{
  "n_kv_head": 1,
  "activation": "squared_relu",
  "qk_norm": true,
  "attn_scale": 0.166,
  "init_std_qkv": 0.0442,
  "lr": 0.00373,
  "dataset": "wikipedia_en"
}
Each number is 50 + 10 x the weight over its row's rms, rounded and kept within 0 to 99. Layers, rows and columns count from 0. The size before them is the row's rms in percent of the matrix's.

# layer 12 MLP down, 128x512, rms 0.194, rows 0-50, columns 64-127
099:58 50 63 49 55 60 55 51 50 58 57 49 32 48 55 65 53 38 65 46 54 80 65 48 52 69 51 57 48 49 50 59 45 41 51 57 43 48 27 39 42 44 59 40 47 42 58 56 51 52 45 54 30 64 39 32 66 46 42 41 52 49 47 37
097:46 46 46 59 44 55 44 48 38 48 49 58 44 43 47 71 34 46 57 60 48 58 60 63 47 64 39 67 46 39 56 54 63 52 49 61 43 39 56 48 41 56 63 58 56 42 67 54 51 64 43 43 52 46 61 37 54 27 49 56 52 61 42 53
104:50 61 34 32 47 51 65 51 44 49 49 40 51 46 63 35 67 54 57 42 50 43 33 44 36 39 45 46 39 27 45 52 48 38 47 53 46 56 40 59 31 59 42 48 57 70 73 66 50 51 55 47 56 71 45 46 45 51 58 49 42 39 60 71
103:38 61 35 41 39 47 44 52 37 36 55 42 47 54 51 58 40 31 63 49 66 44 50 42 51 45 57 38 54 57 42 63 54 54 50 43 38 55 57 43 35 51 50 39 58 39 51 52 57 44 31 67 47 52 57 55 52 43 45 44 50 59 54 49
107:42 57 37 60 46 45 42 59 59 58 60 46 46 51 50 52 54 37 52 49 39 56 56 60 36 52 71 52 59 40 54 57 57 36 55 47 34 34 33 45 57 48 40 53 46 37 50 58 53 34 40 36 47 44 74 52 53 40 40 43 76 57 43 54
092:42 47 54 57 62 51 51 55 41 60 34 45 57 53 64 60 48 58 53 44 60 64 49 50 44 45 44 59 56 51 55 50 53 46 39 57 59 43 57 66 58 44 43 53 58 49 52 46 53 39 43 49 63 64 46 50 39 53 57 35 54 52 43 51
096:40 48 56 45 54 50 54 60 43 41 69 69 69 35 57 46 48 59 57 44 46 49 52 55 51 57 54 55 47 29 60 47 47 35 51 49 34 41 48 54 47 63 42 51 50 38 49 60 64 50 46 36 62 37 54 46 54 32 54 46 45 57 40 43
101:50 47 33 50 72 39 50 47 63 40 36 56 38 63 69 55 45 57 55 55 43 44 63 71 26 46 50 58 33 60 41 48 51 62 53 46 40 42 48 49 56 62 54 43 57 50 45 45 44 69 44 51 51 49 38 52 57 53 53 47 48 67 33 51
101:54 55 44 63 47 52 54 52 19 58 51 57 26 64 61 50 41 47 59 44 63 74 39 55 61 52 56 42 51 42 66 47 53 50 48 43 46 48 35 50 50 43 64 36 67 52 49 32 34 59 40 29 57 41 49 71 63 45 62 48 57 48 51 55
098:47 41 50 38 50 64 75 55 43 52 48 36 56 44 56 30 66 56 61 47 58 45 64 48 56 38 52 44 55 52 62 51 40 69 55 60 50 30 56 54 64 62 58 45 60 30 40 42 66 55 67 48 38 43 39 50 47 36 69 54 33 51 50 53
099:37 46 37 51 47 54 44 40 47 58 40 53 77 43 36 58 63 50 50 41 54 49 44 42 56 52 53 46 67 50 59 45 60 52 63 45 55 48 33 50 55 45 49 57 32 28 51 40 56 54 69 52 33 53 51 51 49 47 59 56 48 35 45 29
096:42 62 34 38 55 60 39 47 35 30 46 38 50 45 61 45 24 49 59 53 39 70 44 45 48 47 49 43 54 67 48 54 40 54 35 53 54 39 56 51 45 48 48 51 41 53 52 51 45 52 48 58 55 55 50 58 49 47 52 45 32 58 32 57
096:34 41 64 37 32 38 36 45 51 54 40 35 47 47 45 54 27 49 45 50 41 42 47 50 42 38 42 52 56 50 45 70 50 52 45 59 64 61 48 50 43 45 48 60 43 37 52 50 40 39 34 31 33 49 51 42 52 48 48 38 40 64 20 55
097:41 43 67 42 48 72 39 28 41 49 52 56 29 66 48 49 33 47 34 62 50 45 66 49 55 41 69 55 42 44 50 39 55 49 57 47 38 48 53 44 49 35 46 55 57 37 63 45 48 60 41 55 66 62 57 65 64 59 52 46 63 45 61 61
095:61 61 48 59 50 53 45 56 42 58 67 55 46 46 46 27 33 52 43 50 48 54 60 57 53 42 38 46 48 32 76 38 37 67 47 41 54 23 44 51 47 33 59 68 36 40 48 67 49 37 55 63 54 40 54 42 46 57 44 53 41 63 54 41
098:40 65 54 63 57 60 71 50 67 40 58 48 72 35 48 43 56 61 65 51 35 59 53 49 62 46 59 65 50 37 31 39 53 49 58 51 60 49 33 37 40 37 47 41 42 54 44 63 46 49 23 43 43 52 43 44 51 70 58 45 43 49 44 48
098:31 37 38 30 47 46 50 35 58 41 49 48 53 42 49 49 57 39 61 59 37 57 38 37 39 49 62 47 58 49 38 58 63 40 48 69 64 51 65 63 47 44 63 61 45 50 52 67 46 49 67 44 56 28 62 48 55 35 54 56 34 68 52 44
098:51 43 46 46 47 30 54 69 47 38 38 49 35 57 63 50 53 40 29 42 50 44 44 39 46 33 55 53 50 65 41 57 37 58 53 53 66 57 46 50 48 63 71 52 29 37 43 33 36 41 65 44 50 53 48 22 58 41 49 42 53 43 55 48
097:35 62 44 39 50 43 41 53 70 44 50 63 46 44 60 57 51 63 38 26 46 32 36 38 53 66 66 58 67 55 52 51 55 57 47 47 54 67 56 44 70 66 49 60 38 44 63 34 42 46 25 43 69 46 44 44 47 53 66 55 39 46 37 52
095:44 56 59 48 57 37 37 45 55 29 55 51 27 43 37 44 55 53 27 26 56 50 35 40 55 19 33 65 52 45 53 44 48 65 35 48 53 49 59 42 54 46 59 54 56 70 47 65 52 39 53 44 45 54 63 53 40 47 47 45 21 30 37 59
099:42 46 56 49 52 51 47 42 60 50 53 50 57 59 42 63 43 42 41 58 43 39 55 53 45 29 47 78 47 41 23 35 43 24 54 45 36 43 61 34 65 39 35 54 43 44 37 37 52 61 47 49 38 55 48 59 43 44 49 51 66 63 35 58
097:61 57 54 41 48 49 45 34 51 52 55 35 49 65 54 50 46 51 40 41 55 54 63 59 57 63 55 59 49 46 44 42 48 57 49 53 48 35 55 44 55 53 60 53 45 38 41 54 53 41 37 59 36 51 58 61 56 73 38 50 47 46 63 64
103:43 41 52 36 52 39 45 50 35 45 58 64 35 47 47 30 63 51 54 40 46 44 39 70 54 46 49 35 51 58 78 51 42 34 41 42 34 54 30 49 41 40 35 62 42 48 43 43 51 52 45 53 53 49 32 35 61 47 29 36 51 53 55 24
102:42 48 61 57 63 66 31 67 45 55 42 63 38 46 48 82 49 34 43 63 45 46 40 47 28 58 35 54 61 41 49 59 43 55 55 55 57 51 60 60 59 57 53 58 59 37 53 54 44 54 51 52 40 57 41 53 36 42 62 62 54 46 23 27
094:38 49 43 46 48 62 42 36 53 44 50 56 59 51 46 63 74 47 48 62 29 39 54 66 50 48 46 51 60 59 31 32 56 45 57 53 58 59 48 58 59 54 53 64 79 58 50 56 33 45 46 59 39 68 59 39 43 53 47 52 58 46 54 45
096:52 36 67 48 51 58 40 54 40 38 51 39 34 42 59 70 75 45 39 46 51 34 64 56 60 36 50 57 38 38 54 51 69 52 52 46 48 47 41 61 50 57 54 45 45 59 64 57 61 65 62 68 57 62 55 43 54 39 55 54 54 56 33 56
101:66 49 42 38 56 47 53 35 57 55 35 68 40 63 51 58 63 42 54 45 65 67 41 58 59 52 51 54 38 51 49 61 46 58 46 52 61 39 53 59 52 47 38 29 63 64 44 57 62 60 58 36 34 55 43 33 57 54 52 51 43 27 51 32
097:50 17 35 42 45 57 51 53 66 47 60 59 37 53 57 39 57 45 59 75 38 43 51 38 39 60 41 40 43 41 44 47 52 57 41 52 41 45 54 69 20 45 40 68 33 49 49 49 55 39 48 52 26 48 50 56 37 55 48 49 46 49 47 45
099:53 53 48 51 49 68 39 52 61 44 61 65 45 63 48 55 69 59 53 34 40 50 53 42 54 52 46 37 40 65 40 71 48 51 53 59 45 57 47 37 43 41 49 56 47 46 53 57 70 71 53 37 64 33 46 55 59 54 56 61 50 41 51 61
091:52 45 49 57 29 47 60 65 43 45 39 54 66 51 46 49 51 48 53 29 66 46 41 47 67 45 38 44 32 47 54 45 40 56 50 48 42 48 52 60 55 38 59 57 40 46 63 64 40 48 54 57 44 34 49 62 59 48 50 46 51 46 52 62
099:41 59 48 33 52 68 33 51 45 57 56 53 45 36 42 56 61 56 67 50 53 43 38 49 41 57 45 46 57 52 44 47 47 67 52 52 60 62 47 59 52 42 55 57 67 49 49 45 53 35 57 44 63 63 54 46 51 47 54 53 44 44 54 44
099:45 63 50 58 44 59 45 46 43 54 32 46 48 56 41 62 56 53 47 47 57 39 44 45 52 41 30 31 40 35 53 39 51 44 56 62 39 49 49 50 47 63 44 48 31 47 35 28 66 63 56 62 58 49 45 33 35 56 49 61 35 58 33 57
097:42 65 54 53 48 38 40 59 40 46 54 33 39 57 54 49 48 51 46 62 54 61 47 48 52 59 47 57 70 61 69 54 53 57 50 56 61 40 58 24 58 48 46 67 41 46 39 47 43 55 69 71 63 46 55 52 53 49 61 37 44 47 35 49
102:44 41 44 47 55 46 28 54 50 53 49 57 38 33 61 37 29 51 47 46 53 42 41 41 46 53 17 52 48 41 59 25 40 51 41 56 52 50 51 50 47 55 57 52 49 54 47 47 60 37 51 29 52 40 44 27 29 31 50 63 34 54 47 44
095:46 52 52 44 41 63 46 68 44 66 60 59 45 76 51 58 68 55 64 45 49 53 36 42 40 61 37 51 50 50 61 38 64 54 41 56 44 61 50 48 52 39 46 44 68 51 54 56 57 61 48 45 43 43 64 62 48 55 50 46 50 59 44 51
098:42 54 58 55 50 42 42 60 50 42 77 38 59 47 49 48 45 42 41 60 52 48 45 59 62 45 69 54 50 51 66 44 42 35 48 50 45 51 60 62 44 58 57 42 53 51 36 25 57 51 65 43 57 48 61 55 69 92 60 48 49 50 48 63
101:54 55 56 40 42 46 53 67 63 41 49 48 44 53 65 76 44 50 50 56 44 38 40 50 48 58 43 57 43 70 29 33 47 38 58 38 48 40 19 57 52 39 45 38 59 60 57 44 38 55 51 60 47 64 53 41 38 53 58 63 63 65 41 39
103:51 42 49 51 67 60 62 69 35 25 48 54 50 50 55 40 39 60 37 52 53 59 50 50 74 61 61 45 65 55 48 61 54 38 47 46 45 33 62 59 52 49 47 46 62 64 68 47 52 51 45 58 50 36 47 56 40 61 44 56 60 47 48 56
100:37 35 42 43 47 60 38 69 59 42 53 48 41 45 47 35 54 53 51 48 48 58 58 50 42 45 53 46 54 56 46 33 43 60 39 32 64 55 40 45 70 43 57 63 52 41 61 40 49 50 45 52 60 59 55 67 49 35 59 40 42 54 46 54
098:46 35 54 57 53 49 51 64 55 53 33 59 35 71 58 51 59 49 48 44 48 55 41 52 61 65 59 46 51 48 40 52 56 62 64 46 49 52 51 50 47 41 41 43 56 50 36 52 51 58 63 53 47 45 52 42 45 53 51 54 64 64 58 37
094:46 41 38 52 35 41 50 43 51 57 40 33 57 36 63 59 49 46 45 51 44 32 37 43 68 37 44 58 59 35 54 53 47 58 49 42 45 43 51 62 31 64 56 53 52 56 46 27 39 71 42 59 45 56 37 52 55 52 58 40 35 47 48 57
102:34 66 55 37 53 44 40 48 36 41 48 52 53 72 56 56 42 51 60 66 51 46 51 40 54 61 53 49 66 48 36 52 60 54 50 44 60 65 54 43 56 40 38 58 53 51 33 50 58 72 45 61 51 51 33 36 63 65 54 53 43 51 44 51
100:38 49 32 51 47 44 63 55 73 51 42 47 33 48 41 62 49 51 65 63 43 66 64 44 52 37 36 50 21 39 49 64 45 50 40 54 37 49 67 58 57 57 42 47 54 54 39 60 50 50 58 44 71 47 37 66 43 45 36 39 44 51 41 46
093:46 43 43 65 38 66 51 45 37 61 73 42 45 50 46 45 59 54 43 51 41 55 49 55 55 37 79 33 50 60 53 36 44 55 50 56 59 59 28 57 44 44 47 59 56 52 51 60 53 44 63 66 52 32 52 59 33 54 53 63 43 32 66 51
095:48 42 49 76 44 48 51 57 48 61 41 56 45 56 60 42 44 52 39 51 46 69 59 47 55 52 52 60 56 47 40 60 52 62 51 39 58 71 58 46 48 54 25 55 32 32 34 37 38 50 53 54 68 55 41 23 50 52 42 32 47 34 52 58
108:45 49 71 39 55 48 53 52 55 60 70 59 42 61 61 51 59 58 56 42 55 54 36 50 69 44 52 65 33 44 48 55 48 41 71 44 44 69 49 37 42 46 56 38 66 51 43 46 56 36 55 42 53 45 49 51 49 49 63 50 56 44 52 29
092:48 39 49 46 52 39 39 65 64 57 43 39 43 38 48 55 48 48 44 51 57 57 50 62 48 48 32 43 59 55 65 47 48 54 58 54 55 64 52 45 48 45 49 53 67 43 50 58 56 45 51 32 27 66 43 49 57 38 59 62 48 39 65 34
103:58 37 51 84 61 52 60 47 59 35 40 43 62 41 66 43 44 36 28 59 52 66 48 37 60 51 37 51 61 55 43 58 47 40 32 58 37 45 40 42 47 44 51 54 59 48 47 45 43 36 53 57 37 71 57 32 34 50 44 33 64 39 42 44
104:49 46 49 53 64 60 53 35 49 50 41 48 60 44 57 42 58 60 58 45 62 38 66 48 60 43 57 50 50 48 54 56 60 45 48 49 54 42 42 57 68 59 39 56 53 48 50 55 61 60 63 58 57 45 57 50 62 71 61 64 53 54 62 33
100:66 54 56 64 41 66 44 36 49 51 43 55 59 51 51 45 37 57 42 57 77 33 45 56 35 61 66 47 42 48 58 50 50 61 47 46 49 50 54 37 49 56 68 58 53 60 41 59 55 52 46 64 75 39 42 48 67 53 48 48 48 41 41 57
095:46 64 64 48 50 43 53 61 51 57 40 54 50 58 55 50 27 64 58 55 56 60 39 55 54 46 69 38 55 51 62 40 35 54 41 44 23 63 38 57 37 55 33 32 43 62 58 32 46 40 61 43 67 64 49 53 58 76 46 47 50 36 68 49